config.yaml
n_head: 2
d_mlp: 256
activation: "gelu"
init_std_down: 0.0
beta2: 0.99
weight_decay: 0.0
decay_fraction: 0.686
batch_tokens: [16384, 32768, 49152]
steps: 4790
Each number is 500 + 50 x the weight over its row's rms, rounded and kept within 0 to 999. Layers, rows and columns count from 0. Numbers have three digits each. The size before them is the row's rms in percent of the matrix's.

# q: layer 7 attention query, 64x64, rms 0.702, rows 39-63, columns 0-63
# k: layer 7 attention key, 64x64, rms 0.612, rows 39-63, columns 0-63
# v: layer 7 attention value, 64x64, rms 0.537, rows 32-53, columns 0-63
# o: layer 7 attention output (transposed), 64x64, rms 0.474, rows 32-52, columns 0-63
q39 121:545482494594426535491611508436477518526495460523520566505435542541501441463491537427485508478527527428420537527383448574474526503474511505407523575415568522413521529471547484425594513556504464
k39 091:440547505583483559531558485470514505549573501537490453563608461547414539480484497510454494554510603445372501525503560587414438533493462492479549443438478461438526459580568428526463506489508505
q40 137:468473488515540485502626494534540487394476540520427478481534458540596354543458438586436474532491469456486426517562542532495530496585570406533485543520479453515437541511468430509469465517536545
k40 088:501442389465511487513466537566407465495443435543543478600384515490408512491519473506502515452598526540592516517526535525554497367511450466535469477566548490517465557501534583496494463533572521
q41 101:514440497455517529329574497490493568544498501529533523462387551547494506496496501568389519397467495480572460483501444515493566480533508497577537462491452503450465491404557529490498524406571535
k41 090:488461559575525503468476509474458488584495461538425456523514486344604473558521592460404496485474521373518466519498610495472498538474463526460442540493516544522545488448432485510546433477438508
q42 097:515438532544464519507479492525558518564570446500553401475437417499446568409491474537509478541520658523506477413443565487496445479503562511532572617462560499452493518422547464464532487501524527
k42 088:534457503504526554459506554420553549445476514527556382466558430567493518476445441524519484528578451516535469529401504471503583479567513498536433404487626539420498461492475526422469517567534556
q43 105:497493442487516606500616471407475475519477440505477579416454506525479482531495475395523449524537504477529548504529433518409591472373546481485443465529582501445546496570491580542486508532554524
k43 096:422541505456501561419485491436460546434480567404553495531567504545476563515533472492534486530489498510426532532478424471492572533506458469561446614400508599438492548512555511578491459515569595
q44 092:444487436465546480470466530507466533516450486485509572548410556483500491620476504501546505467531537479510507487458537559529495544432451547528543567570461408473525470495487608384470468372506617
k44 096:549553565511483467576483454396560469596471531454476394444527490524526551421534462500498488469548503548530513521519508422464544603477479420494474528544494448471550536501464390512563440522383553
q45 097:523481472485562494513422566505525578452476459562514454532592473527440392430526513426401563626470467499471487540527484466511493523563473419503497418482582537490440485467398427469484468531500465
k45 085:449516572623500516543518499508452534440547480525534497475492506435433431557536432526593507480535496583490411483520419563486500493473529393457430430500560548411555564458454485480518451575450537
q46 130:403527541528485510528396475477499489491371493504596509563487523476550506538471524445501488508507511531437493517408540397461483524536429589503576450546566510481501494389491592479590509493499418
k46 103:395466487529434540477479499559525561491511499554580480443441551520543342475569434543418536513539582514487527506546444473502620480547466595480514473540532493446536475580444532493506518509527550
q47 096:619457434570521497440502364521478434512496545478551538511555481504471477486517494393554551551487524494542517413533501546523452492459534481476609538489529473525571537587433517442412560544554470
k47 076:539460517428456575504540403507531544483556557504449485528428500571497429506487576503480441567504452445436581433531478553513480530515438612465532511442555456473448455526456506452518595461502623
q48 097:517468493499638442480420555534527506509530431544466457508498500423446339478467441503480472579471600502540595535486526486579531434533428455483472495500539530491443525517482495497517473436568572
k48 080:537546467496496522484524546567442442538417422410434476509517546493541401439526414539441454552427483532452537492392574454524516490461555441541467532507424533449497440407555486507444480550496562
q49 088:359628467523494499546565432554481529502480568466445490503494536482476506530428486459531395479536445411552530464530488539530503457488592499532491504494497441476504424415558568466459472517413581
k49 092:477492611434488590569574514497475524529495478560499459471563504557470475498409488536557500500500473455567410484393518515527437520484475542602529497539557557584563515465438599515504561462570552
q50 087:470395556549466476397542548538600559515469616456594458553523514451462477516518515404450528453508433473459599549562501507562466541514539504484553581545480553461447414483499496464504484505473490
k50 081:589518542456489467577439472481487510400449439438482485502517480494512543526413477543413548452508509542529490517513458466491499449487596391472570469449452556566411473449561567517446496478368485
q51 105:455553563493503578562456588439513460493532462554483504612488568461403546436508476483566524485550538519486431578551540500520394401419515518477533451542567512453514536502520497468420424527557497
k51 074:511579443515513498529518439499612565507435428432492534439424526512371543450551438498510556547457531482523482491597544477536453450460613505462495466579602451537559554532514476501498490537529494
q52 099:479504517508572565549457496528534489528466515418576553661585501557535478561444434465516528506496472559433516425430434531591519548538527546523454542535534408542503480497470500514515605452528464
k52 085:494527526408481455534438511527501630567536474481516587509511464501534422499499481505512447500424614483445459591450546490508476478476428477437479485441511575602382519489477538608481527496488512
q53 095:456401451489529545521555512441446608586534507507522410513506537459494491412442517428424501532505471510488570536385506547548491442489556493489569603457434424481507509430543456447479503508561538
k53 075:536519530480390472425488520607507485430510457464523642437411462517498446550530438526461493581481554541570519482588472499474505535530530436558529531549569539517527456458554563460510454468437441
q54 121:522451504511451504428632549520432493510525572456516532568529548459486526534422424556394550457492420489405537479496532490456608463470545573581487572464526480541476553432478530452520484506542467
k54 080:482509592432527471527459414541536521420474497572466452515454515501530542471500355543527463436495519467505448526454493481455480564561570496584511495529528563457535544618476571455473423460416440
q55 111:453502502563474571469566521514481559485390544452471393511510400379530432471482468480479512492579515562430492560411457601427525541508552508489457479546518496577573453529534468509539482511466547
k55 088:502561467460539431558588602520508450469480489521485526564416535411430527408591514495430472442528493459431506450617485519441556542455491499538474548434553462444507479525463552441440470545460519
q56 109:471519501433494621422561562564487479537494549550437421524455524511519562510355501568503552509536438401519479465522563422438555531468472484547495461542466472505447510497512543608481514448463445
k56 091:584478542535479487536514510539557442440508551470527625504529434530523524563429469439458517570481568475480481509520455397495493471432482526525559421456561563481510535575503418438518514648501539
q57 085:462443437547503502515490492602586526456554596538496536483515391471509429464527534442560446431535504543431532636457517512439527453508485507559450551518489482481498465393501515550397493446533522
k57 077:488514504594493480543566457464437527540497539521473423502521456439548458524487470494495485443543432552549536484559483500584461547530567397456530563451503343512511366567468459499439485473454465
q58 122:525488485488474407550469577545529506468519466503537569442479555505434501472477549420586504592484527595473477553520539426534449483624382492458502492519521550523479465574486454452593434552538542
k58 090:547525469484536514516485466421418518497501524495629507574494506565516401440490524435543505506473629466473496459553564479541388502525469506540521568526534407466433476605439499546497536538431524
q59 097:439529605582587448513477537506527559518477526525498421495501449558444575511551523610511486493513509429547526441512454370575614520523455538578525436500523460514533473447449486480536501514436453
k59 076:553521474431589443562533461467446465512425499460508466536506474426463515535437433569505508571406544509480433435572460530445612465488535532549504495508482523476470502530524425630441415504429494
q60 090:495511482468450598534511510518406470486534644525537496453507360562586436449471495541495484520541450526427595531580574491489510482529516442509467557547507570408482448482491445527532508461517479
k60 089:462470479478439506534472481485415452512410534399526507525503442498515525549543468537427493461456406483499461533471523495486525461508510408531493440437475384590388536467502505476552422382544426
q61 084:510523545470484514520516441550475425545468450464450577466393566426496497557493511424648455455488487514443463592523527501490455515493563496489479535372554460492566423398535476547531472508507509
k61 082:445529474481477378471517539478498521542491564514453465491450471545484545402455555510484389613566533492477521518483497368477578520438531594482412435509509510489495525493576577499539480552440477
q62 103:491532471560433464486479457496516422505451430496455573561576434570583380479445539478552433504536461525438541490536475531528454515516590519596451503493529390546531492505514486549587551564458458
k62 087:456487424511424463525600425495528468464476397513572416471438541585538439534470514523533519441466488475493433497420499572387440530478575461566544552567486514478535432525529490565499520498553444
q63 095:549449498427427495512508524516400486418603495507552447552524455458541613446469471518606553543505584496373512528560558450467509510444553410468508447508501471491497438528542542495517447501548513
k63 094:542519525515488475530419448451509451415478498569573476508527455467495472524548451522442529430603406539478516544491507619474428454543534508565593448470459508534569495423477522558532559493623523
v32 110:526491560512498536486553479486606465471582470557452476535550446496433496474507529416504521471509394555555516472462492480621522532480612485561508476418524480526596474515393552477487611533489535
o32 113:390496488516519471587614441510460475510512589517541499474538551412520522544486437487552447457522390542539563503447435493551475512579478561492456564541527507373483485512479534447398537515519491
v33 116:624474442461547485516447564471453557525411532386547473450457512534486500469526497500453549565448427521551488505448517606493490474616516483518505505466486523447448564379531513488436557564496544
o33 123:599490517443489516511510605491515544521561587526449507520519559512488539461451569430393528470473407512442534570453483567471513486397558536576515549412430503535514481478566509437585535538469488
v34 090:513485462471455508576475522530462549520398532522559592475433482593539517500533399549486450419501498595503484518472582468498416536441606459474504494505466422566547507486488498473572565439593483
o34 107:572538493599558546456548497513459576596518550553464513396504504522525566533573520538494561477560448443567492450547529570482484562527578480534572491477616439618511534514478545466509491529516494
v35 111:511504518570556563475524552474521386472619447402492465503467466548609571497562487390488463410452470490420503474502426479552490480555569475507467560527480541448557515414487494504515435497497511
o35 122:456548562487576530497560581554517508468578533463499507558455513425548436479556462518446423498496526547508581512505537471561567571554545450477518603508401456494596528418465543488455536555416460
v36 108:430439448458481514454581576478487474393548502444508480581521481505498436464593548438601495509395495516413485591510458540487528508509479495605440530464529493515508487407533556472509589489462539
o36 112:435431536479468551475582608471512525466531516432490408518575500468412539483488435475503477524585470512379505585489475532484536445455529517492458555513498461469563539466574607520396485448525533
v37 112:405484533461541540481571505516438434552447472519564494423533457544439559459510450499480476509454529605513442548471564471475481502457502566581532535613511487510492479481577440634396462510535486
o37 121:542401461555478627400531451466506503505485410481573464457431564519427522424575570484469487450502503572518397474466524569512445449538490527499551494581460516489476532514508525570425531536478456
v38 097:432529509603550573436482563460482491555382563493479484481466419461566578489550419498455511517520509424454427479478545534471511444583475445496506530514398501534521484471414468497467426462594510
o38 110:501525484518502517454417548457513448480491509502473544504531482376477468529542612545451491478434550481459407488407579517614522508530447407605529553457450460560536552467441465482496449507471435
v39 113:423524599460580457450476455503493544515527516516509462513561449567514655507562503534470515449431550435514538501532543529581450553586473566538521485505554485546367457447488468517508496433453526
o39 121:460498522572557447465418562443550534565511403589524437541508536466495447439494570461419501566525479484456460560519511438507483487603390547503557551521505463484397524416469519533454527474456533
v40 127:558538561541557476534431475540450443540490486502634477563561583406517408491534471434473529528516472527504550492542520454445516504604535442529462482590479434548568562557482478585477536549539487
o40 136:596541494539446519529476474523475427514509475498493543492576557525561549432472495461584482568544516525535503441551545541556461443464598461456458562545468417561560470567465410504456580577417441
v41 129:483442539505591415517504551450541474510500426446503544496447466500489462471454448449456540465533484454512522570461445427562572471460493528437566435481495441494609354517452562388510522530523518
o41 141:470526519501618525484515502454457466523419640484476580386526535587453534515535502527503462499471529483514546483514515470585603471568468571515463503434539487427543397558437533539479462538501524
v42 099:581561520499513563512499440515476524420436572473473482563489521509515415433453467484624466511560445549486527423503519557487414500466541489492544418624557551426561521420547455529465498536540530
o42 111:528542534460494519491492495524453584577384433482525564492466458477526554419484456388562496467496418443487560425403474547475485498492515521491474506543452491483533561413556453538621581536477470
v43 099:542528448521491526488563424438496501601497485440467401407533512477505519504614480509596473564543473449475522527417510547442463436409604453495512565464429463547552518486561495483509522420458502
o43 107:528474493475495500482520483538490478507519488485516469457516482393501548557430443540433583575491428461539541555410590409382516460463537398508491494457494536499640499527480466525431405515502484
v44 096:453566464520419435523527461508437453484560453557534544437549485528470536528495483533555475522471500570481481682417499512463475461484411562564479516622504451533432474546475460485497535475569456
o44 109:493421405593459585385548440466458500488564522461526466481494516524459536460530587498543541529529577482442481498505545540482536402546505537444544474598472492502569537503503476478457497473652508
v45 109:485545463492569385511586439529551544513493382462446512493496516559526491461539521481535526497562521546476419482440494490463514553416474541417544564535528460426531474438659477496543530441530528
o45 115:530469526479557558430528484497445574568423442520529431459424540542456576460487433563484516535509506462577547430510559445420617502481506542542534500471453584410508470430541509591480446470476493
v46 109:465398484517450426453564477599546473523545556394489448583592586467458506479499487521470431503542502464559425484572495424488515569535513440449477566558480471488557478518494443430514469519457582
o46 121:469486544504507412529512569521470462426446400396512419555604523457478548503532450455563534506526548516565536441587567529515468570505501439470482491448460578412476506520479481478560453576443445
v47 111:428547522420470587522511487462613351474550499491599478518515586437467479470562513568529542480520448570435544540482419503523440433466511511517474526556507551466503497485480472457510472487591418
o47 119:496505438479492555412518473505572481539492516462457495562520508489479369569515444470503557523556431470486524463481506553571491427553599457337572502552422463458587472544473513502452519503534475
v48 087:419545523530555542500488511637485535453538463524571568480487495470502518486495477488457508417558476500523519355579418466483431535543533489500474584403468428541494495429493473538536594424484486
o48 101:503542517460472446550463479450433523501450456530458514474430497417525464521518468566453488518580453457586494426565476438556450492450521444491599546527543420556420507483543437490380510423404508
v49 096:538519561502598495440431535491558470489537531501525561450471565472469593370530458483430507533473513519543523465520445504506489638482486497483422551457474393525430493514462448505606521542511577
o49 101:461522506520528534501511539485501508548540576506525435486527632548437504509598520552507516568528463492552529485487502503602424619426438450499525623452473462491397430473477427503449505554499477
v50 101:484461563509393473543537496525547487527593475546492491493599580469462482569506580514349523531463507524413531563607474536464542553505466493436473399465510554467541482501485497509559545495543440
o50 118:462487462532438495491509503509526416455515465510478436529542531541541489543388497525479493467550417517465537463677555524464517514546508463427443412491489435477415481518483457517512522472648559
v51 115:553556434496558452531485485483492459584411503540507553601475437530423523440634550492466550448477469568535487517512497498486594440583493483461445552504587476526486472509458500557464381523533535
o51 132:587506497509495470511574441527493465507543483521494590607591619523485481444464569542532551495394563465540512501535468578528508470497515543509544531414518497480505561477453618546439493478468396
v52 119:536476380560588437399524466537460458425553469507485564492469483466473479502515530417452507483450550559484443441504434510517411525582495584425399507526534440454459470475464562503543447545463464
o52 119:488584515601501415451483541511502521484499568501492502560429568588531523400531475544504446511532570551474547467502510515440574489374457524410496529490451468425426526451572562487429511440467481
v53 123:540492521374525476478395459518551506453472440450510479547535521562535450609511468482470520445428482489502563460469577388547580485556500469489594449496519468535447560577559440529488531433467471